{
  "head_dim": 32,
  "init_std_up": 0.083,
  "decay_fraction": 1.0,
  "batch_tokens": 16384,
  "doc_mask": true
}
Each number is 500 + 40 x the weight over its row's rms, rounded and kept within 0 to 999. Layers, rows and columns count from 0. Numbers have three digits each. The size before them is the row's rms in percent of the matrix's.

# v: layer 2 attention value, 128x96, rms 0.058, rows 109-127, columns 0-95
# o: layer 2 attention output (transposed), 128x96, rms 0.0718, rows 109-127, columns 0-95
# up: layer 2 MLP up, 384x96, rms 0.0831, rows 0-49, columns 0-95
# down: layer 2 MLP down (transposed), 384x96, rms 0.083, rows 0-49, columns 0-95
v109 117:543487523542448432476531490556480483465493501507491444418499448467521501501496471534584472502530479544433501421574481469500588401473494524481506523461469468539488493538495478525462511476536590471471589500499538432525548519475516479547548464504482544480478554472511443432496554508517530575
o109 113:479567426398489546549493548516482549500499409555494497492562508479463463593484490443515538557559537480539501533496436518536451474453541444505476511461492498527448527499500502471512513542463480549488402535479486511503432413550488519508462522547532536478575533570503499537517505485480466474
v110 107:498438493523520501520545489529491540453497470485471452560444472426529483404499426500530485600555535449525456476507470518463432472487451580484547513501455559477550498498408403526535532483477486516502457527506535517501501514485517510549579513521483488463524476554545470468521512582489536564
o110 109:502574513485530503529505433451515480523473517476563505482534460508507518572525523495468468484432544603505528485587480480480546489553576403485523526471450431499496498541519545519485465485543507534475465478485498413477441482573472516501447493510456512569452575486508503518460486505566413468
v111 117:517551480554510506435461480456483586515488558527448549460434520415490494460479487511511461462478457467576543488465476536551554464526440528564450482445503545511498492514436557545487536458515486412482512474556473488480520486484479581496527466584479484541527477453493583492559537493545503463
o111 114:521529476489482544471493449541512486424509492481531504500579543521400523505502537513452514490514546532484486514523580460531464545498499504502527522594560436509513475521548453376475496490521475542494521497406516471521541537541510403486479464473604491470513500535476475483437455497454544543
v112 101:475439395513460496526517562548433476511516518529456476516457601537530489501556462476488510464523471445510519469543441507555500515539549431521419542515543561469522536501553507514519481528467478524574449441471539489485508428494504515528450476526480439511512531479509557492573414468462482554
o112 102:482539561461610484507506431506442507442513481453554488507536439528482464459503536520544462475484468529542449509432533500465512491509526519541502425506499510474456494468412496518470532524477561471532514535473483525487576580531480545484495449430582578540498495463450489494422562512511528556
v113 109:421514519498497480474510526454540550490501543526545568494497525506565591556534499494457514491501476539528603484484462552510442481497445511523484489517510509459585498533471457449539477434461444433476502523485505525539507408598543482463540520427485526456483511508485482444560480452572470476
o113 101:580531504482547472506533509549443392523554484500447482513528549558494423470478507503435567494426535477494431511473480408549500518535505479453526517536471460521518470471535512527464461581489516474572561456504493516474534543415516487493508509549432417509532492490525475519421504529505492494
v114 100:436542385471500512456458516441470506555571420552461520526459458472523520528532525550502509437554487572517493518540467490515535532485517455485426449514511472540539491482451519556453571417486488546464565501484486523508455499562461573489484530504494515542556511527498445486527460538436492467
o114 100:522474500512483526558528468528572500439449587532517491497568504524515429450487530456566533492508520474473577480474512404467490481545470572504518483486468554494546471497551447511561493558462466476522461489510525485471527529491507453480524416520527467427454481527513487498422439426588518537
v115 104:533473489472464551511546495494464429515416566489561486495588460491519546544473474549501469446415411544547522465425462547499568505549454517480522517515542551455476520506508523529480505482451497499488494546515479487553465472486519567512536499514542585438448501469452544497483478460457460584
o115 107:550546540512521454505438545508466497470496443517441577509463560509453460479513526526537446567511552521478460528464501451579421510462542439501526457485582511529534530422490549480505476528477568494454467492467540487529588472487468512461471565487471486529501504551534427528567469449485532457
v116 109:511500531533493433484536403493532517568536537520518472422551445566469540541520542457519494455540521518514460558521502516541491531508447409486462476459578510501435446523530531536446441479425530493467522469514543489550454498506463499442486515495434529494547536478519520467592487478486583517
o116 108:485553467388439558527531592516518519463475418556480500485461528504509411443468414464468474471460451506536521512486449484453454521490532585561517542518478507461530530540508467435542518497554533497453514528529485468550529543515488532504495552496542451531560455450512495535457544499506546500
v117 115:475525517510519506450530440539501555532463492483551532588393451513476495522533501464495511493504450529505464500495530519476510522551476439560466473474575569558483451422488443453532544486512477480416483573460527533510496558492557559546433461491452511517471545539511475501553463426550516535
o117 114:468565544482530439538486547513498529434528507457483502437461571526558519537453482445532461446523522533556557501488485457438488475508452548460523542531470546442561498565486529491439488491524488493538483477444550494472514514495493457427552542531583527450476510438593513554473479507452449447
v118 099:493518588496455454541481445555489588530485472506525474494524439574452520543532559456513497457468439532533479497484551483406480484485484469491454425451512533513446490467549504534508447531431471526521464562489558505519484480456462524472481562454493468525528562557525547519498491573444512578
o118 103:367474510525515501461498615481508493508533496531529595488443529437585513483526411527525478486488404512503478499515493501525501521541486534480534540515461515493525508521510473518497526475555603470475477513488511466524452540494519560456545501532501435454510451496550433554493482462535444457
v119 091:479536446558448535419492491531488512572470538478537560454460512461485518483547449467513498523466456518522466555467467466473522467527450515487553509427507558524533478480462497490490516583488474463474431534479418545529496512505507548532531607532472592502509413555498493499449522507546527575
o119 098:487476520513540414518498495524488546455478467437513443478464527474454533508533503487526430497532559526420521449571506521515526533483550460498550508562534463569552526478544530480439465471487539521530563481516589534503551511476520428494469466536563384456507551533517494557511456476484449463
v120 099:460541518522523531501539511492505484453497500543505475566499482425400429538434482494482521443449558565481492528457566491534374560541507484503523479487452433519521474558473452520510461479522490498411499547546487492545540555479544523484445496514474526435506467508492464547511504589522471467
o120 109:576490560478432500487491502484544436569482529444497543478494468509534492543508458523471506531569507478473523484552480520452637489493459498438471495480568527468564479507510538400532560493526440496530478447529510470504452456516421436443560553544459526494512529466525525472523470458523512506
v121 106:560482518463513488482515587521498537496509439444477447464434470540500543535499471522482506435528487535512502455546493481470496547459557568487512569517486487565493463494484580500517450523483440447545521505520454423493507431503520552548508508539491535503414523516442461555437431590436519538
o121 103:504457505566473481543442490489463546523455574563498521594528491530483499506541574522544490484528475473459446514501440465530517423532431398550533470450529480459512500495498503484499582479441535518464485467461560558461467565478481489424479506504478464430575476543506531502493550520514459468
v122 105:431518521516509542511460580484509533490550481573505466510448504503545557375475546473492532461503504482463510446579498486557463480473463491541552498518465451502560526562452595519495464505538509509445472452487541494553514486501523524493470475452542477489492544458492403446444560488533514433
o122 104:540478444461517499496488457599480479525483554480492513519531506515505491511540426500485563558548510527494470492466435464466467431485540467464444517503556437487412457475566454544520507502462446461524524513506452494478497545440509467504546446532509538478524532520463649529500531588494527520
v123 114:500479473518451470492483582514446527504541510478481534512544466533546449546544474511499495468550429566446540450520494571544420521547568522559514512461486510509466457476490504412443474476448518516468517410487553480514501534418478490558491580534559522502495448550436497514477530464548505448
o123 115:480425528473526488468453584461519512437510541488519408471484574447405464484421503439482505554499539430490511577486468488503573400469484494493460479540557508517469510552478480527541524493540510523508496561469521504444560505528501509517528474491466571518549503463512498490544558508485504580
v124 107:546537516452506444477477467470522500442519449568449513520462521488527532537473507543500526496491503533490462514504489555481471512442566488500549431468504461537563505403514446569421551467510473548416513472462420539502478551535505575465552473545455561473581505505529441473510520511527448464
o124 115:572476469461475511495554514494482504571445521473555472455576494475512459472487540508525548467511512457475546480560448416515522451572504525508495537526444555464468524548524499483535454488499462455545429522537584483448491484483482482458513570492479433513434543589484487472485412508549560522
v125 093:499469504448496531485544580507504443447453472438499490498517429479533561483474494507503472516493526389527482384538539509545534485520453493533534456512534490488502498577494595518468431482509443531516533463525554538506524431539478475575516519488530464543538523492444507515476534527522471394
o125 097:537478493506494546536414410538556500558525574530480513503534471481447534474503517466492467477488469551471436541513436426487424483518524540582461529514548438516451496478460467463506484497492518543417486492578417430524501467501518458466537524510467579490535521495516497504534581539472540484
v126 100:527484464543522531543464505546486470513489538486478535568484544469452492505506588500476432510527462504508458463464491526419499423539529550469442505492462562449417486491484483458500475502474516481513520484526573512483532449565561486450485553538534450505526470495487523461641558582473523460
o126 102:448506437497526538524480523439516507444521521515543496492512393483486536461511444481420496537442503539539509566544582487519528554483447537515494515476541503616524422468516522479513539528513554546494492506464454496445503546564462515498538459478454575537491515489484418497422496437508471483
v127 114:468554519510417436465506527561578497562533522462556529549507496466499480475545610442527538503441468468479458483541504453514495513439578478440500437483488520461518498480494488549464506497523524546464510480407481523519390484507552536473517538527590508531472520525474439464477536498497470480
o127 111:494426470456582501506494466525493508492505541514488486386489477429577521507457421504536497549508548533482539471535478497430458458543536544562446562543476524534481548440496499482546423479447503504462466480577552537440511526472514474531545463508469511484534471508530523498558479506525589449
up0 110:508428472536561450530485516517534495475510504402528518458461443465554513431496460568521461526533557455522505519527537480495455554526502549518475571495493531462607554477485441465530510528520547490491441553527539507456499516460500426477446512446551454489529436539460458542584499487521494453
down0 105:492520455504494570523537513502527549561455464461484541520526484492495554429535491433538526571462466483519486523524529528590476520485476456522473527468495432450552466532487519495463507484517476592482438412493452535570446472507505488551458500494530497478490458516515504517501506561635495404
up1 109:495559506501446566445481435513501548529431487594462508484474553550503524479470555519491539468503534504532481527494537449494570462547445424472534521548522456456499560533443515494453582521500510507476412479529534464455530538505445514454496594480480540470459517425450519473512530459494453525
down1 115:465507475409491473486489512417582463483459467499433485442567453471484487446504474490583517513522522498512534488492431461441492510562502570516544558523576416540462506463567450495494511489512531503522504567593451485473492456497499507464490513570538574491488494490489533563550513464513513461
up2 101:522514476475499460528470473550531542556451485557486469485496477497560508483513567491439587483453545531551525530469478420503431487478507552581499520548531411400556462504539477470477546491482525520445540563463468405514514544431486515484547560493502533495424510508512484542541506490514478531
down2 101:583449455484485449509520512571529419521590447527519496450576477480513479465561499502525484502525453465508481467421522502516488468469439476467513527520468470524502438486462434539467502503415531497589527465526431531503491463475465518471494460571549529498513518543454410562544513469497559494
up3 098:505479549525481511479504493511560507524451443406439468482508506568508472499469422498558568440551528503491545516611485491449555428505488476541466552492521529483554510582516522466466510514474528493513520481482523433493549479485476427479482542500469455472479539582459507573473425475434529509
down3 096:481463390511457503466517468533512525491509456494497439545447570478528526457475465484598480458541555538450492508568498440438550545576535423467524480548502486511474525527524444426479503502477513499535511470454490509480545496490517573545538481574527534553457488539526512573466542545443487482
up4 086:502544455458575502497552523431523506451516575549481407440471429453497520514472520496500491535483528512489541565514422418421521484526545523560565544452548504565483479520500435443581490540511527523498493485423484536542456476484514536502493478504505488558489513492544543495512559437484468464
down4 072:521477506488478545534499538514494452517492503543460460477438518481577449472525491479477479515509509493470553421564543534560475473507446531450458525522491415441572462529504541512461597524456494545499531582533478437444471496480424433449529536503473497466506558453531544524491495503602533513
up5 099:488468510520522489495442488479507540464544549484410546475442540475499524490541543559555474511467393508601415491487594491508495551506472506527506508503522451452429523503539438493445504529566556505467510516490514509526570465526480496534517492535433474460566475461458456500435479573491472520
down5 099:443478564556496484514594541550548407506463550473509469513531461469542470524487477455502481472559446508416521535508559534436577515517520517476558496453448513520478479485486449466547479448421463455501536554474475515465514474513504535521550466480596470425463467496525519491468556501553541500
up6 108:445485586546432527475502520442546482542523532434554510564538410430518531472596539471508501496486456596526524473491487538554487527455483542489534506467537458506497513506550528509521506536529503579439487480515541452491452468518530542522431557502492474501538503420485501485521442497509418539
down6 098:449512470493471382454448521461459468478525512580435473494498470512572445455492472513593513507434556535464432537513504506513479481486469516524526507550465558527510486541484566484522428424543530480499487537523485447440529528516439492513533465574469502541572456552542494483520531478489545460
up7 074:530524465526534507482499519550483485614468472563555521467515503501518498507434570511541535472559458482450473452532478524511430550441546492549518497496520512537478479413453547540417548474416466492523450495538431455492575496470476446504488534531531463469575523559457498480500464523501490562
down7 079:431563496570441507491513511466505490434479559473457510461524534489605609539482490503439456471455489487471552526529500531505418470512489494491484468465381517485555501567449488499520555498523466498424497515448557548473527514466514490504487540492492570479508503422499511521517514526564501441
up8 094:473545538475475504462524528453462510495440470503488548414479487464503535485428612495545526468494522486499556540524510580515417478504538526503520476490560506473554532559466540515555533492517554471506383479468536494495500416486480575463503584493440507536533492524517429487460488466550489480
down8 104:479558508510469454481503379467507480395522504517481542520502510515489512535468508493507522531442484553550541521420522546516447543456492480598523401488483525547504488490480533565509485489538506544483487473546481481570540498503496519431489463500465482513505577427502551533445573534566512447
up9 104:486479445470522507490479523525538522507529481501594464505472467540499501445518476561520510430447586547449508530503500441524463533506480497515587461510512502506522526497525475549577487511505452523542526615494456443552429486565464484532527516460430539463496434471488575516430505435485523559
down9 112:471485537458450546486519500526511519511538508538509558476428500534501460516398508505558481526418548560502536517453520477490452577562469526543505514449545596490552504448500431516434470458466519535528488482491460490475528535499466457493454459494492613503489463561534447495513517468502476594
up10 100:480530545545456580483515516475524504510574485516534506493512460455472470524533572550470520517505489546505518456455499512473476464511475544481509549541502532480441389529480527485503516565438531409579429468504454522554476459469509547514545451471503471521476462564463378472571455512504496493
down10 094:519421547545563524582524559562426559510465438483499485537477538507561488464477497498539452528481537416464462474491473474532550487508542533514523417501470500476502499506482486453489420450473528461533543478516407537526584504502544519454469509492528414465461529517519495553487581532506521473
up11 114:532456595479516456411506498515472482557512478515475607440567475508562514532550518510545533514562473509459456511486432492527538523484526528524520436491478428511485504498544556517487540580520546468445443541483516500444475460485475531436476407573429493509477478473496502467536495473551480497
down11 106:479520518457534475417508537441504442542504514550485542510434480458535522469568462452473434466502471535530563523519503562477545463515501516528557494526654527452570530511486537446507484464491550489442488506486475437542423442489419497437525482515496543522448469533491498503515507456496507517
up12 095:494521545487488516503524532515459532440434467512453488506513491449519506426501595547562524542434490522440512482517518518466498523469495516551507510444540493528613511385568485515481485516459489465548543482493545436467460485488548486520498516539474449493451499465464525492582401481578541497
down12 103:544536429494491523487461495531507424496483531543465517482554500477508486520512446510472491530519467467549472511519538499432535501504405453425445531478410437456511503593484535499483494569484488489532524554471525573573535486535519470559479530517555535441452558410484460465529451547507467503
up13 105:504505448571538458467439436575570544466467454435475496503499536471521450447481534568507527484492464428578570460470546461464481472481483488519464498479525578466553568490511444542540498459472437537498511520505567496443543562480549488516532478512534496458493511492499502520482509406462557540
down13 106:479440531503487457475476548431504555534507533548516533513400517402479460502520453495467505572486519499522471540518476560562452539525513474444492509474576510510490553546514431435489554566455475477539502490535469566521502480483503518567547596461504473520440471492463494468530539456550449455
up14 096:466431573549490461445549473519491533540570419510549509472505503481554514464494569509472549520544527447547528472543456503416558506436474431461532480489496580437517556529470524441509490460529431473465427474538525488487541494461549508510477465505542489540512463485505509529526540488438575459
down14 095:545507533533478456452451466586502487461519461438493521589526556491542553531538486427508468557554462534474450508526567463517524481510458506520510513458480519510494440539417471424537488451488499502494512561504530505524564451482472466541448465490585455504531452540433491476461468551512591495
up15 096:537521491498519566479496532546497510461501499547505444520579504550464491487512537500498487539466534471468547522472562501499507533443532504489500555529584462520465470538540488538516547552543398508505523531464503504474498486539498414505356471477550517424474430503435419462454539482453526479
down15 099:497540495507404516527522522496524499489419511422517578412571500574443541481513457564483486521440472507543504482546535474370493464544517518461553483494542498487438469503475448537522501501531538556513493498549449519498473506469572477501532473538563488484543481507503550566439521469506535472
up16 084:519495487517458484526425544480515513382506526442490556539512504549538530445471538517550482503460509486460531532451524481440452554528429562484531478472451548491518544514515430475531543464548470518548515623530541489450496508510490474526533504396528494395462478520524522505498497538513531535
down16 083:479470510405494570524513489524473518545571404479534514496501515499456414518524502518410469538527518567513488510542402531490468509520499457586512542493601590476433521543435532455510511548466530457499494503442474525510501540483464479454560463500529525491507493510510475537495508486426525507
up17 107:549488585532470529418555474504536512524510455530470489572492505568520472420519547484499557511466486481481531429461600551505540554476451466505474551464571551521483519489546467488479497471510522530446508565488536448487491393524516515447469437428467540506488508474434454532477485538514507496
down17 102:546516478459537493540507489500459525464449527451529494465530430492450494533519481488548486503519511501510460480527491481438467543503514557460511435555497501556506496492439532429543510496543531505612499556485481526534491405517588585499443487491493517541446539578439469556573535420478510471
up18 089:475582517451530527495419501492492509503505501553467493480582528509467469551504624452482548551481536493460501483526429499471453430508484510491543513537553470545497535521393576503527542506474482537533490454436511515471438496521479473474500458543465469501464556418530561440496544531524466506
down18 086:487533553596483579526542501504505521559430524546481525530427467546614471455497503501480525545512491488432529544489503500516466483433480538544534461492494488469543455513426460467487496396451520479401489475509480480528519452480569502464467533499507484465457526473470526548471484464579532482
up19 087:451544498471553492479571526475486509541488520499463543435410450516507518551532495525546509520572537551560554494497465460474517551497603492568563491485510521500498473556446439535533476450526571462500433488501478524516436443444422469504447523478483504495437516535483524474516485491513589452
down19 082:540400491523574519535441566440465451456488464491513524497506494525506440456634459488515487550487478496491546580507417516550495459518435511527522498518486454493532481566506506434432534477502522572538490514532481419515543521535512539486478487439443501497523438484528438480534520501475501495
up20 105:488468507465494489498471425438463512571510536458516497485516473465542528519535522503475482536472491586495597501592516510533565446490531545431515520402522444532480476503573485515477550467501491485544492413556495536468470494469437546496496423470446538546437509527499522491481460569533552528
down20 100:447460539554514474483575471485465510441479556516459514558446556552430463425586443446437473507526516547499507545477430492525478532462485480537464509539584532498543502476487471467518458559550417551453467515428516472488477450467508521470582517512497477493529495489524545486494580515477495526
up21 078:508446498468475574508474521425470503561530510540542418517501523493494466481558490498484540460472553494464504514537541566473551503527460511481591513497452514460470513460562535551462510563508440513577416499562470435525477462531484499504451601530507477453469489525479464535523403541505448501
down21 080:503518527536499545527438517436480492537494451521472515467475493494443475471437491511542522472531502580493491542462451575438569454499486508504554438480529433406460501478550469600460497486469540527452551532493494492483502488513501500530516539527522574555509543474476528628517515456510422525
up22 093:454482507485533527506418544483448471602474460447468535521481484485475424509488542510545513523451510462520532538502467445584509541531545511496531554404543528417498495518448475500551512523473574500556542507458491515515535485553439500501533548527457493458535415502529532445407482506523529474
down22 090:442500530482556508436574477584460494472515490540443375519493532474497563518519524562437564498541563488531535516538458449534502525526530487436518471512416520548467505525467535461506433433503505541512464518466493485457445512483501433413519482494477491554487426519527490494503564478482518515
up23 069:495539527488563457477511497409535508576515497513542490408442519498459564505550540528538569508560541464522548453493495527467462525465525505495546459385497511479536531495494473515486505547599459471466518510527464537538452540465498463466494523468477515449429456516537513474485481607435497503
down23 087:475548509511512495503400517449472481452539508513500573525564530490488516527562510494513490536489449471504502500467477568494475435474579397504520457428489476549380516483484497544527455553486460454486535470468456535539452532605520492480452525470508548534489455515499491548572540554510507507
up24 091:493396489485443590460516457505477526464487453553440494458534451434521475512481514486508533600532453452487507571542569578515589525458424503461476529550525505502526517547465491419533554522462494553525450485550472499490545467520519508517514497528497517459511459528492534458464506487445460454
down24 090:469571540538473544493542551469454532554476526501451527487485518461500464470506409511494517502536555567560568470507533516499543587472519539525468467463560495431484461454508517494546415443520568468477460435527473509560493531530515515451488463512479540412485519539445497488580459462556501479
up25 098:467487574529489501451572519484547495583438583486506517477494479459505562467487560527485498492489505569462558484463502430464476530452444608592522465505585554470499528515488542521515406486529470500506490533531521440482493536525464466455499513483478473481432503466478514476512462509438570521
down25 101:532519540542546438511537488487500458461507550535442558467487529560508493557574509575503488529461474535482444485548491479489516495454477456509483560481497535553519581502420486544453508441534546488572459535497459481472572486503485499467482478561484499553634512435507469501450482493429459499
up26 115:478517519456502507494455488550500543423540466500445459487516555498449491498473510548502513544485533406521458488483559510534495477501497477489492501435564611532487487510497519459484564568479510516558449612444516472490558431543540490463472479497492518408517467581497567455431506479532489483
down26 113:543498463463453532457548454566461497544519505528466516533543511504468521515569451452477551433475531516489506497509485491444467571499494499528496523480478547507520493444441524520521565489479495452502441430563433537403498518522429508490489500506502474585523430580479438581473469539544571464
up27 093:477517469516478541518449493475562606556493479490573521507483517489464506480489536513505526490582513501442440454478466489516522448482481477516478546486557495456471477546544483471512526518449501609582445538471511492540482484512519484432466533535454444551429561546535504505610496537425470500
down27 096:482487567499483475486555512524570499448468434464470510492507466539439463479485481499481528447408470506536519450444577435503543554486492570522553505496467492504478467505484441491481544525548481577497488487517528547474568541521511530415533591395450466536507499588513484516477544477501514458
up28 111:515474445449550558430520470519491462559414538502516530537450494537509447510513533543533495590536461501596502488491493500469510520495488516555508475499542480480475570521439415486533522527447562498473444547566457509527399502475498494484459513467510473498444555577481536471485527480469583466
down28 115:503494527540521468526444471468571544487545469562492530476457549485456410487490494471522507459434476486453600512558443449562469504484561532513497577557453520442450512505527534469501520464457466548505481498481536440534491532526522446507480447469557513524481463488503464513550449583525420563
up29 097:449510520540546477483459544482526544477518465527519512444449514476549465496532487486548517572506466556474482503558507517531504577458531517484547517513488490468476545552484461544455551502539486522511511525459462482440512423504603466545505482536446523476518495425493407482461513526418513642
down29 092:506538587503515405561500494474475503531526534500510515476460441462513544520524537600437516494534485521488483529554466503479492557469592480505546447517460537537515482434506513458493508416442491508468488392501473550471509547530503460485470453497443495506532502541489509466545477385537547463
up30 114:515500522495480428502509495525520451529481452437453525561519492462517540455564562509478484543451514509465490572467587572536530478536440492480529490527566560477504455511504531442500517475440512518454453507429509388540444514566484467473509505498442530427545484530497505559491496561509581481
down30 108:581543440469534404520462412554486463495542508501469468510507457503556580554498555504472511479480552409492432511488472470498519530478494460510529540475471509548445443551495456458468509508411500496533495483538500503498473545511487422531503445578557519459471530535558497561559485460522525517
up31 095:470462537494557542524520473531431535526528482514518472448540504459485497537473577515423524434455476530497517605509499443510528526432409428549540463456515446476502520486531440526530479559469544497571494527531543585510541559579498460546472448491533519439516504489470473506479539482502511466
down31 098:429504509513493576512467455546493480483534527486501431517482516516493423445471509512512579512446416511532518517530531386579439512481486481452513512503481497553514516446458525502541460526479519533486443524501505534488482561439487511434430578463526505550577493514465430517508486480544568560
up32 104:474540522488571528451514518423539497578490530509464543547495539474467457458473474470536468519403466489533462570513445483476515485476492572512537581492441528489441491504522463502540556478514544496525570517542519508507466479446467560469488595495426439514494497483503549497510465494606437520
down32 100:548504522475468438459448501477433527532477506523425487501458490513501475570536494501495524443511602450451509490468517471546449462446509459498529540580519455586434527435568508541521551492501504517481509475515543474475511552502509542526478530566541464569380574491503522553483489520482479487
up33 102:587507441478537508523471509512548495456552532571474493510583464446556500461528439525518516476469500456582510522472426485533508556440458508508487474374538525493510545521478542577523501565470475517551464519468476487445427438505506482561518518546497463503541549493479486466451472459510452529
down33 103:488531579481456415491427504478567536493437580486487486494456530553522470531489530526487556528489524454493500569430478475584458600484475507430496511511508525500532524559526477502478517598524495507531493528533482448513452446523502493554550476507467449484442537468516498411467551451524525477
up34 095:478514481511483471419465479469527544533466451530521485535569495508568496525562509549516543521534478508437409516508484496444503502516463437473532493465496481465457422476541517535475488450587498488598503474477553482449479486490594513465570501551472465537442553539499507494520514513395510565
down34 094:508483497495399511487583523507472508519449475505538490571462516538453531490473561513471491480490499472472521447482552442451515584489489579522486487493560566428488491410477460507535521474477476504478551411508571510502493516483469553499567556415516500543515486527540565440472498508489499583
up35 095:562561519393546528486420500569506429476511474522567522443532433544494567494445481519460496495550513531520462498471496516460517504479538488490498540450503465506459505483467516531411576603541522477557484506524431491445457509476526464497547496461520457435502518470470523568438492477527479513
down35 101:510480501393506511577464483437509536484437542503509533459550472555447557560509499499531489543510571466521497519504493487532492498484469551520473500477518551511594491490477522510536471523477551554398440499541495513439484533506458512529424512482488590518489458556500459393495476471567458502
up36 103:502495487493467556490445546566532482520446482517478511475611565521516513434498483520495593530484474482532477476519596482502429491517423485505426513502446514492495537521497568434503550570494494478478433471498570506486529525463493522483522442545536477485534420502418427528462457536481511521
down36 105:505560479529545475437481522533529463458541536494523369503495494484563381501516424496445480480503529513489505468504472435547537465481547499445490493521485488533480421546556501485476568566533532515451537539438445523500455506550561490490505565548477499543510469526512420529466488529459521514
up37 100:501450532449459472495519482482442575555530510504557489447469534472449471546431518539492521500449473558575510446512456434459495456516495543501574507482581523541530524514490466483553539397512510527495570580456521531462482470464455480418496523525487462508461548502502548566477513450538537472
down37 102:446516515485596488502472459506557418456603512509554546537484520563500484456497512486529463467524472491507532531514518526487454454438529509580443478495483438498461495492464446512459544520489532593453534516445444496537426461505498523421526535427511478477566472503529485429547534460506490533
up38 122:489567483507541536502484476540548475558471481463452495539484555495446511462462452557534514494541494495519479478518449472436518430506593563413496575532498583495448571545481545476500471499519502508487538471575450477516546506477503492488497496531425439496466493466488529538493511549394585488
down38 119:511437537500468482454562508503415487525553461485524515476464502483483484522458457519511543412497499515541538528504531485552450503482411507536572467511572486527536514513435494557506533530490476488602517503545461504458459475523442554553460528520444438462595460503572496430465477528452512522
up39 102:485511478455464503500479494547452501505507574503479492495502494544515518521525578563515565479470497492526389411500523491505459484475434533526517551440542495502470463404446566484526485498435533576505545453464513528565565516525473552470527444568531459521549558428467527542493483524519479471
down39 096:514502437543515421539575531552509504484481516459572519485473592399541498478557563466497571536561504470458476525551507543465505532463485532517458509486553498449468494498419454475495499500558485534413511516427501509561456422507513486575519512455471502458467469502509539483488548470504536531
up40 079:468495514559486524494471469446498504517500556555504458468504498447515511511589527413490515515477424507541530483513466490470541489437513470489490509484549521548499510502500455518544528469568512538480532472542490400509463399545567441586494499552410515466468478404435485475510498470447537536
down40 084:476560486553523547498526486499556485482489551509498475556471398402559443458502554519494526592521452479540528510498492519463501474450459555531504463501552547532482467456527539513447495469465542576507491455433495556466590468571538490537496540518478431491515438470442511500527549468521504473
up41 106:550488498469503480456456431479520506555418460514517513528545559523572526488454511542513461526488458436463487548450480434571500475485550472552574562459527426504535512543524511491472575487470527519514532602499476444392489490494527472480485486509467482504529582538493517568474506544494549518
down41 115:581448457553527489515530494499509427516527520556455476491517582385608459572455420440510461502549523489477504510503595498479514463515514481469487438521486489463448542512475490451484533485531499519431543494513529449526526519547563467531486473496536520460474478406498506485513561522501508515
up42 112:588524501499454422476504596500529501508515543545475501482460473471482498518491475483474544524544500426471543473554533529494540475534480504502482528398483476469513541439559510499489417491470444531510474482483529585429470439517482479570496532555433492449491514550518578525520449459458526577
down42 114:500497469537429546517486489565576489456524497472507506465562537512497553586499481513499451555498462471410473464529516449501456459536511496439498499471521486430498504471474523486458496563450480506553545500547540545566511410476539483538541495456493413549511458485466503419542455581542455507
up43 115:568492530472460479532491508522455469534490466544519466466519501523534580449460462482547497517517545442464456472490539507547483585461473579435498518475502524497541568421475505431487539510545459510477531495512488603441527486521490504566499491485468530474528410468441571554466431467517496434
down43 119:469500536458401509436466512465518556487519439470459524529524479556462452526568507493476530459432502569482513446436424584573480451546500519506444483541565493501546490518531560470556489450450460493481430513481460531494578461500491477481535583489474549503496488495513455482544518561496506500
up44 094:405481492478565528488485468516478463505490470581542519435426526530481521564521428513568514479491427516494504523547513507540574530516504471544555492473466464524436412523479464510575542443532489474513465520452438435491501484574509498492529466513521545435486542588492527548535539533475479517
down44 091:510487427561531516462541468466494485471481498518496429487481433497541505531482465459481497597547471530546509521479501514523546526533588520470443510529471518508500482462481523467459531522475472516549459513501460500491389536433493582494582442598490486586506467501495451485552441422472505519
up45 104:549442487467522497533464489544516541551523480441484450483478423461506456461518517509530510504468487497446518481447523487506481530467511501608535478531427442443488570539509444461572475516425506503537525542495553422534495459466532490468520502507552496424479557530515562592500521593470532479
down45 105:513498501492444490505461427506571494533527482559512412446547480505473509450484483536474547549530491579498547531456496476429492476526532498538486441509440493582447442471512495451503452510463536509522478490500536435487508470401517554506492523588515541536498437567466465538435535527534423511
up46 097:489516431493480499525535557553484507455578486436471534496480464476524513476539459490472541458493559500455436522496448515484446482490485466502506560494570548589521423395484489508545563491433531511477517450546494491490491544526527526503540519547421503513474552507482458565541560446495529407
down46 097:530455421513509535470471446500494554398515498523464512512530523513481520543533466465543502474545508451458497560542480503580554472479489483447573540577480555435504510491425408576543597456503477510533523476490527495514504431475480552481505457438468530549529531483513477534490533456488499448
up47 109:524496458489513528534500564477502508553497492510525465465470435475516470482488559477476460479451562514490551423506509497504559486544528510524526548507451622460493534446529571516603461508451527506574483521580528517475480461520443491476479472418440517517473524523476439415536488474549491441
down47 101:514460577526527466524459571457399509479591450470466517452486539526502440536568513487510484497456487482486554506465462558530529458479491543524481523499474467461542474528510483492483494465494493556494593508451477506571393546441494474525511459546510472496495584523579526462527437453477539485
up48 111:444502524520487472434518537500516489490600541441503482460468457504451544480467493493488568451495529436575536436560574523521527523430458553482548438483566549498468522512512465430538515539557485495482429552518491559565522506534508491562452463493450495500484491546547509478454439448531527525
down48 115:522470493454518484549549431595557415439485476550491489576486516424520524529450458487459495412521513439519484447466547503512517567470491456475536554514496516467561498483528516524487510519496474531528536496507547514500495410578573573519530449469456514420527493460516498465483499535505441512
up49 125:450443534495517462459500527521553565542518541422575507436515452423488581509486518519550508547526458462495469479539438508501511486526513567451499474444473482511423463548515523535529544549563528443534488590482451581453551490535515478496489480512458485511408531459480464512513503470512469553
down49 121:518449502484488442493553526446506480555483499486469548503522387413505482438561506532486479476496519497531450535502542574491554480477488593557579466504540538497480469444496442468518476422512438518593535472477422479558513441515552495420533536505503507477534488503469480511503485454534505507